From a checkpoint of a small transformer trained on Wikipedia.
Architecture: LayerNorm before each block, rotary positions, no biases in attention or MLP, untied embeddings, normalized queries and keys.
Each number is 500 + 40 x the weight over its row's rms, rounded and kept within 0 to 999. Layers, rows and columns count from 0. Numbers have three digits each. The size before them is the row's rms in percent of the matrix's.

# layer 4 MLP up, 1792x448, rms 0.287, rows 109-171, columns 224-335
101:501537538513522414474482476517557500477562496511528508505486466473513562467475447565493538546527489632468478443446491496497481563464585486497483573491572516536452535468549515565514529504511499454439613479492512441450574494542483506476505479475441432515486418501470452551564495491501521566483475502540509466482522496469453467505573476511
093:578497532483553534556530504441439530523510520573545447500558500473438463477440542492493474484501522532524507497487479500560457524441547467493524481645463549436558519452518495473478473473553525529539528477539445527525498597533531481548525485485501505479485502551496478498489422522554539543541451542468476457465440489475455486471539493524
101:514549448481477434500517505473508516527495475485479555529473455515507496482446509493416473526495523489534425495545481502552515513484526468516460571438518487515492544439594466511432565548490444512446527520457564471527452498499525506503479485426516528538544510530502492552488487519510505540516548458554588447507499508507501513543486464522
100:514424541471493512466489490515506503444487491522500549537511421430465544484514505477483548485500501527548558599460532463496480544490579417448472453476439504588532477524468532499411524524509455489513463484518532495496508507493506476487486552589484489538491498527462478550507529567522516496532534525458446444496505476543521460522492487489
096:517499525529541541526522509489497473482520558519547528486508502540452529447536471554500479488502462490488489493458491495520511566488518551524401545559540525476498525486517509519446462515548467549442515474470542493528492463503529495539529416514501516482487522535544539443512463526423511509533461518490507485480479528466475503487487488533
096:637483506429459515470457525503441496543514486539519497483525400526474594496582501518474488489457543499483433502478515517565469524465493527418459489531570491529520517554423547434464500527530591487536499529467503484492561509503525563505514447532503528509445509518481519575473507470507477494479522591513529464519480517553481493503521523522
102:513547530526456521530541481499471496539544472474496461478524556439536514493529519500454509522538502494529524488524501520504476507541420466471570510473550561543484592507504467508559429501477423621550486535531507493479578530560484474544473457537514529480479494443455542483509530487551457465508538450479491471492569536505524521467523516536
097:536523543465485489482502542521587474557535483479441562435488481465534508468536502460502466526555477502484492530506531538514562482529511496503441518543497514564500485544504438479439513499516498553521559542561533522441563614519459514517489501479534435482521496508551432501454536453504489513510526510478557456440539471560487435525523471520
097:473488500486422544534531495470591509559460499482511530467479430517452451466510502478533485524465464402456436502524505574553517531617503506512473527510522444430532517498545496482582485537528548546461496482495539430511559471500464549505422488465479546587475533492461532536540481481539461496499440485399511449577522433510447527488500520588
100:538461471505503550477505421478475506495501382499567560558437448535508459448491510519448473546465537433494498451481543463462532519572469484534519484529548537542505481525481529494458457521509460417485490572519525564520530520511554475552534532580529456517468503483516500505483463580500495490503454529471518488395521461500471558489472587557
104:501536553410511502574496456432514479527606562495446547489471567552504547503416467544553566577524492435490519489425501518536564543572546484498477559503463536486492577499459551501476500481461488462546501540500602506468525491512429495432484525505465516483436532465496503550464520501437470539496499565539505507516559532520493522583474500491
099:489536369482444568476508510426488500446552555479511529482425487518536503508513482473600461554451474528488554544495610475464558484503535565515493461503533504507512443515562469476530475434485472507489496548486522537589504496530504505485464538561560484535522499577534391495508508493519569544481508533474419489597501457498517482459506531503
107:520509534554531547528493472478525548469508491503454520545505521474555528515501445457493470574491503496519537532541454522511525484527546466508470470453486531564485546500537569506511532525574546505482609505524493439526496446448465473513468483545504490572552544460527492451464526515495585489546469531487499516451494500439538564463517460583
099:468509506486476516474497492484531464522487476523495444505499538525497476534537458495501479463472487455538535515496449477452473549504502525445510412534531559415492512473449503463479484532512415503492454465504504485483493520487486533449491430545525496490532526529474558514534526520503433494467524512520517499482536469542554487524471435538
095:592539469515480498513453422463556533443499545564552490488471481464458426470482489546450464462501506500524508510527455546472481488530575533503441463501441507560496446538461500559518523531495502475510495504575436532526545470587483446454505461570444547538449501459561504474523495545524514646565475513548460475511453484530533521506497453532
090:474478566631480586519502471490568557475505544559530554449491491544512494527504514466571428500505487483468495502513490548486467510584503524490540497515587455520552523467549468586510459538503525552509482543506508512541542505471431531482494480490484501463457480470488456479525549537460500513538547552480547443511446464430483466525557543498
103:514527522532484557498509510502488541419490499487483460501440521480481538591464531517483597489477455534484557478512444490500523494582510494475523466572584530491496459467491555540472425499489432431446514509388486524524456464498468543372526522450509530559460540525503473499490455451491493501484553462531537525497401425461533493505508490581
100:499556467511474436515500497483460560414485501458583519510478587562480436485511533561541440564577530551490446517462476467489486596506510498526439484525512486471474503454435536410568442528457523565503477539480542461554506557573513491496509508546457476469504485516489435519476469491509456463497508539433559507409531497469515487522583453486
096:511487534535508501493525478487459501446533474504514455519433543444522481491511483523468450581477476533494439576512451523422532503573486532569500489578546547484505426521476505463465469486509454467542478538461475495481453512547456517543479402544418471523468487522429527454476497470508528544432478446424494539444433470472525558526462524502
101:559540556507517480523513468514469553565461560491506494526474464437447440499514545454483486504549521561461542461475526429438476510509513468476524463487466436535500478534553520523527461500524476576455587494501504516542510440540494485468489539555441511554481535446491535427539464455504586527486540465545517486526523402532547461498508473479
097:541476516502480536469461550487483532457523417503515507506547418467465473510478562536483452495473427520503548550475559469551478516513498397482533482510506579557524439555500516487496505526436451497496476492463494517549584518468527535458448515533494534512473487478478508450554483557473506445446425561450493508510452455424448594527526500508
095:592431520511539425535453474537506476520609516549497461414420548450511455498494488546537478536487472541496521451525456557576473469547492548435504529518504530563465482468508516425479549473481475476534542425527536562449508505503426490387445415432519527518470540458510433517501542459556443588515522488536460514505427521442489513511480440490
101:542440489460482578492470453591501591471426432538525491437510583547483520523504507525541525489449479491548502438514565590509519519485472479576471438474429475522555513469513476514587506502464458522407524441562495517540508509461509515435497457433573523555467477537530544564510459557515495499564563466470469538554589557532451564466469477486
095:518473526415457451484539544453574517528524484553542498519511534414504496514518511519446513523512485469437563532443585517525503519517462473507566520498521494481449503433473539527488408513526491468497522492586536518416554516565522553497441466565501465503451497507488430457494488436474533477576497518530435513457506534467514515559454533541
112:497529525559577564544545473549536503505494504502445504485526508529378551498495477462456510551527507476533495482453471492592502518497500561479540503480464551522467474522512498462522488526546512479440629538519421457568559506460498555524518550481468558474519502471556471527473572452494547568490540591491534470570488487477493474540514462504
095:534450520519430479515473522484479473485456518522474503525605530511515525497496492499470513571538397501531507500488508434537558469551515530482572507574515515472478465540466519447487508470487495495563535468502553506491543447547476538528449536553404580452487524443524443513606462482450447447507437485512490533481461533454541512480398501510
098:472522476438461466447502467440555438508454501499463474515520574533486517492578501494429443500501492583504452554503497420515556453445554501530529539454520488470503497583500536516557477509492531501500490543445414537488540446514532516486603494414522496563464517507558537598500474542476557473460428543497466539489515550553526449515474535473
095:518465516497602506478487521483495500556416505586532529541493418503580539542502574426410539580511525502544481539465582469546468499514485498455576511536522538444547461503439542573511496486476473501413490524492472520480451504502493566521456435519443422454502511533498509516467552472484500543482494456526494430496632512534500519451597498486
103:467496509520523515491540463581515498487441464520532523591483560458487438570531461574444433551505415475454560524497444492543493463502571531534459549523505460470521442467487513448477508448448510374503563481533473549472472460499412517460413496527536501534480461481526443505469432500478527516507497528552537482491559447453536511482448481459
105:500476544472500650524529542541486489503541509477573458454458507474526516539495494499495536570447488481443490410474463492481508518485465548523504430500496497593530580494523512517484502463468548416519436518473551517437452514535415503473529476510511552490488568497463484469500478466496512406451578494625493416509510462536525473493509463484
095:509511443449507470507482508457497522561498488474526518503507486537469535469523514521522593446442526457447506432479493479483470472433511436514555523502526566409490555528482409517501523458526526480481537484486498531479492495510511484472574501489448484565505470468464452481544485556484432575532530491488551472538492461537503557484541493487
101:453501441499501507529543489444521473469497568563633518478477511462482486478544563543502543462505564525511507517492599474506464502566492462408516457501467547487421509482522446414471521452469520525461513519580485488521547517529508544549458525524543512512461464518513503451497481487413497513518557534523530395470553491521495532475445466497
097:487522421468546517562459517445507521531464448493533470494520525581499508486447515509420504512617463458505473491556531533504457528567490480515549576522507578436537474542507532540501544533506494508487470489453496508474547480482569493489497533562551533514495414487478513516464449465470480557560419467518475520500531511539561538496440520432
100:535555517520477527573504518581515514503549471534506559484504540555548535501499483450556449526462501462550532463520435554449509547498461497589566503497539489497451459505501558586597507457485525467525469573486525485547508560455476567497563491577505434519499516517538452527474505533532505486375495522537515494494468467521491488514520495540
100:466463493475461499452477489506537513520457605438494546520497498520495445451568513500529482470482552605465456511503454441421603423463446532506434465533468523515558523470508464461495516478525491517477522492476447517429484512410485482574511528517548482539511443495447540513471452576487474502521480503504448487492539564540488529563522504476
100:572544462506513522474487562460421494509511515451517543540539493575504498541501503513503520467495421525550487541428395530524484515501503437469461551587519507493456549513495555499598447517566512488501445449528464441487534439464464466465560507544534466492536484487534551552425482466565467553451532475547514473519572493561532493539530539446
101:492482556490566551484507519552530519451497469549436507530440499502500484474470504509490464471577492473464523446515532480521485458596516525522460453540509540441484521479529492504548526546481568522558472527495506465455554499458454496537520513477546495487445484538525485463489531530454506454517552542540461461479517455495488503509511497521
093:456453530508508501480487472480498484458436516485504515485499406522558480457492542508543487527556535542503504563554497487473553523539494408545486602472531474502435512521549479475453515548527499556447524535569529443487518573511455511503463526519501530517496552492541445522520541495479495442487538546431536506530476435517524411568506513530
100:505532509470469503539534462478468504553527482551501478512450485572486483487553457527492380437566512428486542467482489534495517498553506509496477511613475494498469459540475477603491498470458567515437546544501487583518430418462480568410568487506505446500495518408503496451521394487557502511430522548451541481471465442514517438532497449475
098:511489495519509517535505539537428539510437468523523494529520535500519572466544415511500450494484390472421479459473498494472508517499457446545501473524504477414531501483545542498466486559503481484536514514462474499480506535591541462532493492455543509555451476500508470424567398548507454600583539524489512517500480461455489564477555510475
097:531437494519476517533447531465410520491482512500496476499478503510556506532476465505519494487379528476505447499437462482540528593481543526530493401510522458592509503491473535509473532482520494535524595509558394457495496500507521554522485454490460489535528517489470548508580490522605511465472493484555553540487474486526571415470471491433
103:520476537517431479452534507474459418456511477472548480482546532518484620572438551523527510504420468429501507517490486403481452468532534509510525518591493440446497499604487516438538550527559459505496469499555522402488500451502481479469471523503473536471533464395557457560521522491457539476462491450555481536452495453471477503528510479516
102:474545487509554510499497513456502496533505442535493500505470453509507506525514509505497458541556516506458471478555486494442431502524415566480539494470503514501545507488505477514493518496528477401406492390532519552493509586477481529490481443414471428502506462529497521538486513519544490504407546516496507526563484457464528538547497504492
103:481509503530417519513481513472537576496550464548513500477522484452490551548473481523448496495474528503507487501418528538502466428584527514463533506542506492437531473474468500495459516429517477514381550440576573469503570440506593445550490514479475506482533563499516450488502489454561421503495567545500543505472474555492514497513574531491
099:428424505508470483448492479567471453508463501543550519492475476499506488486480517442589519504482488520453500504501524485493430549504492528509475512476598474544405536525486582530508485487526458593518467467517468404455546511522469486558438494510493501475509515483505476509472469568517533444469519582543528528432510524463450489597468469477
099:526504495471508504560486527513477518499461492525480539529511498541491478459530503453515492485487539510547479484525535537516487514540504501545476477500444516515500502490539478482473594580547469530512537536459458453563405578444560438527487561477517530510544499499518559507454504531539529470482493487577531488552507431518518509478448487553
102:479461504424526471461452544525488498501517485482500508473570419528477562481492470420502491479442472509553435490562446530519605493456537537528489414516502485466496468482523485532360480469551519497496537475507503478476554516506478506518476486493509498512412458465509430492510495564439499608483517563510454496511483534551491464506494462540
103:438501507490529444552472419527445517532547482409503534586441523504489527524505431551408496558554500486463530456543496459515525513529503522536478411453452564515531483525475516474518501562449517504515459509480544472522553536587532506561532517525545448529491519529477473500518461508501440538504538547515535536450495467513494453461520495456
103:492554520563479549525456471491497538542504405499540521525476487463515454511449497552460470463469462506496525464566509464590501481522523546478472473535555422487560543527513525539468535509510460491531420508511572494461540521481491459515471520494502582478537541516556548482507461439441501520543505475563518531476503508500587507445526549467
095:516504550533518530498472523498508424513549444533500473440435476485513451426508509443463512438485553530499509504485471410529536532551501496542516478486521507467458415499545415515477539527487434527489575456447509531478501480428434530445552489497485510398505436498483465531504434489503506534513515489526506490465469485447493461505503473498
103:483527525500485551494478592567534544477510439514497469483462481457517443558462509461555473517546492529508500565548532433459519562458464467485473473511530537487461487497498484541417473470492564550468514476514580516481490414533511526474518513587518415469460465511479423490469564501481512503455449503470450514540439468451453526514477502485
095:481515580535429467583518486490527539433460421515502456537518525535551456474437504563435497502498465517509530486545538410470565492503487464552517441503563501534518506465507518381520455482509471547461498535497565554507512488506461472495417520497476472553483515549488501502505531511488496576434507434438422471516505481473501501536451532554
097:466498517493469525510438489528519426455388473467469539546485438456475524545476417501481494558509513432520450462533414499437530497510511492506493522496549480457443584466488508526479514492500510551521446511491540478463569482442478469505512521562459487467535527549584539441519479453451510561495465427497527465449546522483545537535490587510
103:528526509372545515513552528443515422529460533544501590538437514526517533470543507544440479479501464502465531535469466528535497514466506442566472471518533542559488547505440532516548535504467478485501426613429577481536513529456517572369555461517473485409490543483500451477514530500513446535502407509497488492494474524473543579506448477519
102:538525558470524532536553444503545469514496559558440553571528482512450467542483476480531581566469506489584536476538451490555525494443524496501541439414413481549550576464527538472480448499515508486467519559438464485476487495446427463501497541598495530533537529493582575441509442415448525500458520518502510520530543534479483578477471548504
099:473518579467472507476461440551556481520485561496544392495472491508510549472554461501479460516479485546482528484489464519462564580507436521493417446420516504537481447499549471476487535484516539512527469485516477495508533494491480505496431445490509534546501588498489500503497485376491477522524531507466505546532495577401566471416489512486
095:541533474573564483491491476505545525483546475509474538521502390511471566457502505528496541463472529515517535551536471534458538519564516457555498529506516441504482463451514517512507486510501555592529494499560534506500483509476560462525433487508466535518500547516463486528552521433528463506503529598437475508471524470520525479472479520486
110:501489466516471537476538439522493480589500535556552540545483587530520559600406459524485475499484553531514510532441499468526497526550444451503507521529506508557495471503557468501476535526523515479509513448511501468527480420513453531558526446519571526454540501528524470355449489497550516584557467547499496596490551441454482480550557512577
100:481586487553521447598503486456525424461571513495505478516502503469500446533532467506504513492527502459479540556569532514564497506549433488507467509506511551550545533480496483593467455492483470557547530542493523493560543537520444523505516527520475521466494491469507506426536551464494511546507549482475488443563516518487505546539475552477
094:492455375497511496562478428516512518502458538497455502450487492572428551510475506514529501522499524459475456457464551562547486492512449542519475475507504482520483548528577500541457445563539446459566508449522568492589532517489556485521494463507484554472429566457484503500470457482455504436574474473528462543506518489495459499530499538452
101:523508443488489540499448478543500490552526466588534496557537519470482479526534538445453603557557565498426514500529471489525437520479510477467524519485474545508525438462553562431493439542511503513502452545470503517433502496537522545575495556490502538536519451508578431516506522561464526519447548547514542463476516489558552502485543503507
105:544422528458480579457471506532547513453451472515454401542474437527483478401467589553511514508510570503499414491510450532531436440516500474541475435429526461499481477567455485519513504503496494473531420424576397544466492531518456398480493475495465431561478530544473570517538490473459457475426491552419486516476506472503476562473453498530
102:507546544502494474579497451465529459545453498488513539584500471505461518497510540493587533488553454505492565458438510514530534492555443504524521525498527518461481552501468565424462538552464528504604553525465530546480503457514541434463465544550509513503461475532518502457508447538481455534528507495451529610467510535465463496450451468448
# layer 4 MLP down (transposed), 1792x448, rms 0.0758, rows 109-170, columns 224-335
099:476532441526473505543542500490539508499496512491523494565483424487518538555517483490482427459522480503479478389513510503425567535528511529488453560478469478476497550439482558525510490412498411509447451480522492525535489487457496536521470428505486411466520447413538535518528518581501505487447437456613491459476492517436460473451533513482
092:471438482476494531518515463514470505585486533488476560522538557457557525515551455409586515534486497509557507490535472497480409466493521521509475467499533448432524534483452472515492555511463464482439494452548580507452487520472473487549531491455434504483468476529547548531545485558526471490517504486479497494423416526549540450508524534427
105:450478446540511456484406532508538453520533458470481487507572458466476537464517560529495507528522467445469543567504507578510473518468523540494501513515477496424506506461489491466547457451556591460476471506474524522484483520456552497446512516494514482473417536507485444453541526532497550482485466556483542570535508477498550501539522460435
103:429477519505438488518483527477486504550508457550497456514456514517438540494443498531504428487490479506540516470564506598544494464441492410534509452464444432584517469467509493511505511460525541446436536490563561466497519574513510475509459485470511574458512536493507486529486462506552509439554552449561456499535460486546450402497463461458
091:583487502480467485553455498456543449468528566484534565460577492508417530507547582518542529515506481523472479495483507455489403538431481518474460416496469570546478540492457507524452465557564469543478460534505482503511519427491508461486517487529515570485567407513585528477548496486467527485420484578449511561525499486490470627474417498492
097:530533515504461504464551551442505483531487476483507519513451498535554508535507496381508510545509459523502446436453510534499543506486467528477529465448434591523491514500535513529530451507536610484539550467443590521536511473457466524498485544532445555476489449506509502533462455610511503448476519557528464506512465567520532551454533462495
100:525572581509506596464479420449431482422537557477571478524550477506506489481497456530433477538488509503435445495545477533596489518486595487475489511564587559531521578509546410467565498582433436507530538433478542516474517529450434481451553514509560476515498529509544514490522485503540507522475443517528461498494496544458488507488510514533
095:462461532544493526511482516496514579478447505567541562523530462466587562548490508476505523546423439533464458509514516447492495540488624467474418460479457491485531508521538544606514516497502495451487507580477433495437593518453491550473558502518512506445489535490570546530520503476497549551461491469469535449406601548510511507521496508503
093:522467508543527555461541520491586473522489517504547575457485489504567525510498441527525482503553484495522561522521521565473506493547539427476458573497558567475498414476567482429507480488476518502545466503503487554478457462454512509464497435447485552512530506501525500526512461421406572504530384541558426470454508406433518423481536594511
102:557491506501458481514559436452509499512523481540485559513522380531517581512392505581461515521486535442514497518518524406504481446507580524495506567487440521492522454498519563516591563590525459510534507514549510517475479486484467441499495412534469529466490516503496502537461498530489522514518427493415543469488540534503420519508523556451
100:432521588466482528508543473476510571450554532551466532481468562528454515476487451454523506532493502449457493514483475538465457554524431489495520497519510494460459502446478517470477436458429522473497581453432469545506483508418532577497512552561462490461471514522510486540574504497513599516535449527491467498463535448497466405601489496501
102:560549499513472481471518512500465523536460473508466483524511458485459531513478546481529543472443468554449542509456551482466455540514492491499509469459506388510547555497557526431445499504464434472518481457483512445514474479541506550477444456464615456501433543541514501557471451474465577545516514543513502586548442419441476498557495501523
099:458507557487482474486527512502503542534452513544527470533514526517532472495494560528502541472489445547481573506447507528510476496531474486492515479513542478460532490512529532482474512495427483523515441532462499483452480503474554504520442487492470536500500398517462451533461549505409474509549463465468499447609476525497502463540544495538
099:472504494519466500530478454504504523490592540536469484514488544463474483436481515541495498553579495529506466523506539538478508559508525565460544425563557524521555519514489534482466513428481525486504505502520472495467437484478504490520523491482496527474443490458447464430492537505382457498401478462528525514481456499543490528513556512459
100:382475544520531553541516605512535542456524471466462516476510591475586550515493533488544484478480496498520466418520513547483437462505461459478518534478512474482476496506505446495492529558447480556518478451481505483484642426451532544463547455468475452497501531455462419457481498448455461513512496508448548476499517475518431484457514522489
091:494517570484475479422532494504467541495542458496432525539462472512511578508481532521463500536537499554436485556492604487462444563487514479501526518457533526482450481527579489497501556542523492522506443494424467520461496366414489548500502485528503513516564552491397472455514557420529479519458512500493525496485562505436510499446502572510
103:526554556490505480463480500590510528527517518529564513517489550497516505559486498551580450493555467459501552480498476555516461520540574604457529500536481527515418493540486441547432462521459558415521462488476475535566517477504450527493458438529547570479456467605523476497479542476467508493541545512493576580567522437512551471478523458521
103:505615524482455516463505500551465560469527475504487538436544487509454473561554501526538517548501474547504520527493522506489547457511498528523516507535522461487489495447478562455499573574463516576556457467524504436495552449499534533564497553510449509536508466538502498559555498457480451476459485437464483513480477486463454563528556492535
097:487454528529472501567542443504481484493547435508520604536435520542509480515476497457530558526492502489523535461540503460591426467411500428475498486553505562499527517460518519500543591474489545493551551505459564558496482486497487495474486520484537531425487472527448530444478443596508497474570505489548546495591468456423501489479481490441
104:533508496490535484488528468479531479513533446505459479545415547531542525515508531517505491492408492570523476530497491509472516436567522536537518568468508497513542487514616481554555530557525485473525523540474554522528383553479530423471507475479532431544451426521530457524492514538426561477432520530527488458464486531523449466469513458471
098:513465512549486535492437447444451525459529546502611467455437488556513486467527503584506479461518504518572529561534487549479445507506461480469491516525487510529570487498536550584569525484514537515483485485452480456500436456502481507465454464471559521527451472524456524422442565461521560577530462455461474499559404482462473462496543471453
098:456518539455535538447558472455589502512475524500463452533493468508436467536518527433477503523485505436477485455438462512504563490530486522478513438461503513507517427553541543468514550525552557467553505521529471537509554426578493512494580488487518522510542518493466559524510494503485473468514476491508522548524513425511521566496477449457
102:569512512530415488397495524539505433497514525461454476464514489476437522549458492476457529503527459469481490528493510560467523571522490561457516529526468586460452565519531569522503448544429431555441463470478527493448542454518454489464526525515604439461486490521489515533444547440531490638476520607497488467415483451401450476513510492543
094:527466501600499502489523477464506501543489473541483437472484544466438536536550481484535486489502475512512490526326503454525523452464476516503482505444510461488502514481538501431426443539512531489469430511499480456504546504504485501491511543433518392506493479505467472527538457509497492434558567500467484510498468433520422495474477426501
098:557467463585528471537540499450538516557436510441454531495544546523518465473552480490507557493546525470502556526516580501450499524537485473569502507506508550534474483581485482501482477481522496483569504551502453540501531464543481565542575500501546528444523479510524514465455571534511536492616499512468455496457491489489540482495524488469
096:455478573525404560467565516449528556495568512490514533513456441525564484487462525434463538494525479544487544489528497495487479435543573450486507508543497478471503439506532453499562544440486477517535557549507513558511522478479534477429462502541432602538506487505430425520550497459522451478576488520556471523447438508519487546482496487497
099:559453503453392465518411463423535490495506488538479547431492561493478527487537467496448498410461537558523506496511499469490522505495616499509535496466507538484503529520547517477505463443471469495442562518468509470522573426451496464475555549527424460447575528522480518522501464359497523476586495502485507515508577487504512467549520490539
094:456589544489490492481462520557540400442389510458466514551491479470519504509527528485451494517521519558471494518581504445499510620536432552510505523454521498453468546484529535522482458529486505569548503510513453492431508512524483500461485449480469475457450493486518531496567470456487531553467512430455496533461511500537470465492522478471
105:477477467528498558569480463442478518573539524457447496557495502497508576498590542565544501517515477554474481543475486444500508517473457491496470507396473482496537559504497501517477476506518507487480453441499501479495451479470524450510490476447444479563407508478545510534430543546511512504514521465516517464539519555525453523452489506470
102:495479501502551591485490486506536434552482424544463518470439475494439502504519495554482551460514460494499563491426519535474404435467465527470518442465437494496474462500487486493479593473457467468456496507477553504467521577486418486469529530489519436532502540455551494529501434462524471490490528519521504484559504479460500491459570504508
097:505502494543525471517470487458553424491514511479542484485533599462501513506524513488451555394441447494540542438478457420545502492435468533493511483478450442472455476459473466477456571483529533467493516518471504441492435484510547539436566427409511530515516483470532454476529511450488417452505402448518465444522564509509558492470434428459
105:535554518492461481553459494460477599438526512514549517484457544583491385450528445503443503502464488439469562470537507459480506547503455574488503483580572491589458462406537552486469500473533548526511403443468509489461485543485479515479486465488512480535541477531550545498529528482481483488514529555572507497497533531474502472484471454501
094:491449583477488458513479484441508479567464519483503554488501436510485461435504507518472565547511526529504550449442489536498526432545560514490536554421620508525570489488501566511569460466475415487542437552443486558475543458517387495452454557461532541489483452444554494522576470492383500507543488468527471527577469522502473535488411469542
099:526578470476522546489522479528492465453504511454516556518567556455532515496532541497517560477522521521484511545473504495429455493501496585536494498529493467434534510483472473586427541535498554543535528548540476496510566484465512500557501444503482514520515538525507527486472454439473494516450476537538565505524493445503470439538516552538
094:519455436490512541474485554549512482530464459459461379492488515525529528432511488538584556496482602500458447491510527520520562484454512518533508523471506561464568457499542442495471476497558461564476574492512505425485505548517494572407512525559487462472530514548532430505524452435481486475506441493534460505440526568532466499455561456462
095:516593495488481510494475514500452510552497495530539544495527464453515532434505550510491477499558489467538498501500506498537553558593442501470526488555429537517515486490568565465486494501472482393513458421512494432472462535496475568426559457484521600418520470518563561498480533508501520608508549486535513467520556497479551457577484470508
103:437481446436508524505506553477412535507514543457608558495495536519450542478502467535512479486479560478519521475545527460508540463506506547454426496477457511492488583532455582501510500513447498474511513503477565494478570506473540461467553482558476446482559493631561495453514491528519506435485528457488494488467501544560522440501508539474
092:536477513448486458503471476482580492442421523526548520454484522496512470482604532473514491502530519497533486532508521510596511539530447514507495468548461519439529498461524446467502500528433482481509515500443546453622539535458499465485501477553453534483569452466544519495458535475504424535485515535542491453515523511532448558444500430433
104:439515525446532532430496451491518467542599465490519482495477418462475469403443491475458460507558530541546486508477471510416485520501509469443591411511428512523545485529514614460483483543558492451493486453512446443531475475476517515440522558493523489525443510520526553526497500512579542439510511465459497482471529510471510529434487526483
100:571465409483481471482515528519457509461495510478530454478588465473487413521526495553523462527527546517499451474512488389597437417544495386487550488510482502528459459481531520505511464514524525444491512480452480551494443499471507507471506496498518436503472438509518557549537430483512488509540555507537507449543468498495501479521416492469
099:440519577544568489555495495463508523521475438509555445486468592537534507551418490454506485490521507514514506483469462413447544464543498481491508574466488549459491533562508455414502483510497437468502486473587499497528543463534538447468452564489482527548441459534442521465487481515405519452516530486448537568506494550442513508464497552565
108:518481497473439578482448478466448524475491440510456476463499507496534509544511491466515494519466524529431474445418527462449511460486539514424481475496522505507498487509473532485540573436525451517535452457541482548510563525470492494529537589505544505491413508526549576509491540527522528464525548464517514522459473497493420559518504582488
101:456514494444549516519492480462462502581489488478460507491435476532602490479547508499483481495501489484497537502484551537489479506518524542480570557512466502521488486502473521535531488425422517450414484445462454451504409533497536440420471463437420486542560467545487538548472489479406476436464485497444469491534456507458412514495509470490
105:454458440465474509496537467485510502460513478517470573484522472478464524402452510458502516475503502484496406513573528521461424484518482485450554486436479401510508505480536524409504408515552450451494505470513441566497602518506484472576502528547430517534422571533510461502468538486510507432498491502546567480487512419487446510503500510554
106:449466530529476486468456498491475496555475501466458517500519530517549497480465514483495424487580499506528591560533513549579450498596495544461470462566532465520495492524539529579529497443579470547435482531491491476521509463503508556491474517482500461474485487447486452483476483536489507440543550517504522514418501482463465460548505492529
097:536549495534522519498505468515537522527488497519540502522507484463454417483449522420554514447461520470500528435505514502505522543553495446506537595484541488566506469408472537473544466516489566516425505478506500473541562513565448509541477516569574509552482491516560509530554556518515526459538479605476438508499468479519554491474470507483
108:476521514476451488512486508520503517442499524447454427383517509473481462518516504484466490491496492497526536479551506538478525458511515493529435391555463548496604476503458468503435537433466522581480483488503537488552512500499393473535460468542509496466473418520399502454541538483445530452574534523557443506496572539480502472557425516461
104:517494557587492484474546468519507493441488507485563486587499445478501454514545522491411505468471495501472438517452494474481461499533481565507463502517527500466479522549535519425479572474548499526551483491478470444508471630461477526491504534408496492483502551519489559495506557509498586508459413539512476453527504546530548577433481519548
102:468483458468515481482489499524531537472533466492545580487451465528505511522458543510500487500481472449459431557534506547524510541536440529539503550481533423442524555528496514465467503508428454475466467475591510510415530452575541549539394511509538492460501505575441452457550551448445501494494603573564465452569555480458545459518495504473
095:435523551538456460464585533488547483522454503479443554472510533534481545523510508486516533486540498549449490534533558476499480479516561550548513483540526429500529509493535500556495526520499468523552525564455441488468569461502429537495513483585481532387512438471530555464487457414516453550569508493472460467466486482529496464563493520437
102:492592507474463578427571438420513533530522483546510495518465531464380499481549556443494495473482537507520516532488432527468572483437471532506481490527453507550537493526419490560506493473529486506505430531446498435498501445496580529478523542469519459468481534447532453591404513501485432489422519497534470512579499519432514466507500554498
098:494561511538535450524520546498439523511458554496544480497624545490465471495474512469449499545478539518437473499472506495394479460529549520457391501478505587546400500489475480552473478503501479498435501515467487501504534509441494461446559501524456505484463497464460555525466433497501426505430531459447575582444420430450493547532496532538
100:549480557555470499505507440483531386452537535533535505499466541541567511475494487564513448500473465470471546444563579473497479488510472440524510539526558461521472440474418444520515526424521514479479447518474429455485507491470483485400498486453562431465587529525430472520474433499533434514467435483540520489638546485471465535534479498529
098:425485505518478573523503520485587470459483520519529460484517472493452505429443463472511502433503514579475498480442553536473461418545492472517564537504510518438538503465413459489516469550452588492538529483502433513566539425520464508467474447413466507553479481494461493524555491551532489568494518470514553547493550469510480531539477440482
092:480544554493548520392411474525443467504518523512551489481527514475504497573529429527455455531609567478466480441510433594510498428532486531547430491522481519522547522589560481471466585484466498495492547495552444543462384523498452505493582503566475540499509547527541563484479489535468588425467473538575522490495528468537479451527452533546
097:463457513584536478564618571530490500435493517428459472518460461468496513395511478441540514487563489504433512499493464528538486477545583515490526480449494461507463482436459417457450484514474518515518486525494475444463455528478495523511515559384431487460614469565504517503509540503509608500387518526465553501499484537508478456494559522541
094:470531535490493545496487492533471537496476523527443472443397498531479496538513482527465497477504518487521538512488518499471522556494459508520491531582587478515509522512438566501564546539525518534487544492534541498474454464478461439442509530471486437432560490535501478471502529512440449450517549506486538507494495518539518515456439508541
106:526453479473413468463432565483437525479464505468501572472464543485490544543470532506489478522543493432474546443514512501518495479441465531451512477487503488514488490480517583498454454552460586528539488524488517507571409517535553539513547519470516451424532487566468511484487513486501576515538440516472461472474484479529464473513535508520
098:549476469459525504496494480515476463476500502489451541459565506464486523540534451593569544516566490453536509511460501458484556570529518520499508496547554497504553579428562469479534462488485470457502524471465432435560415461548558541476511558570458473484488490500475479425445479483527489421485518428495419478476509520544520555533490476489
097:500482508490494542457446542496577486457489513489496563511511520443592470486523510436530484508539528503497532467532489497563533480516501509511436501503505523504485453542489565502538449551516461528412464370522456461535466468502472558490429477475484470468506499469542523575567469512440469458476470505505514461513441520510492523508476558522
094:495503471515519485482560496449493561492547476479546550529471495457493570502430470603502400519551475526502500417523417544518460468453524540523438551478498524488442524525529523453451435504481559535497433455557509479502501465523457522553482544499506551521464495473521498497398508509549521493495574456488475501456510511427465493528509570565
111:501542503544554497544487571581495458510542542566452445578435487538552520454553502484512524478469539529516532528511593570478501436446482495527449578481422498471476476497485531482556514473572448457489527486570462547451516434460533473499559506498468499475542556476510454501556531516538562539559484459533495476456436492494539507521472524515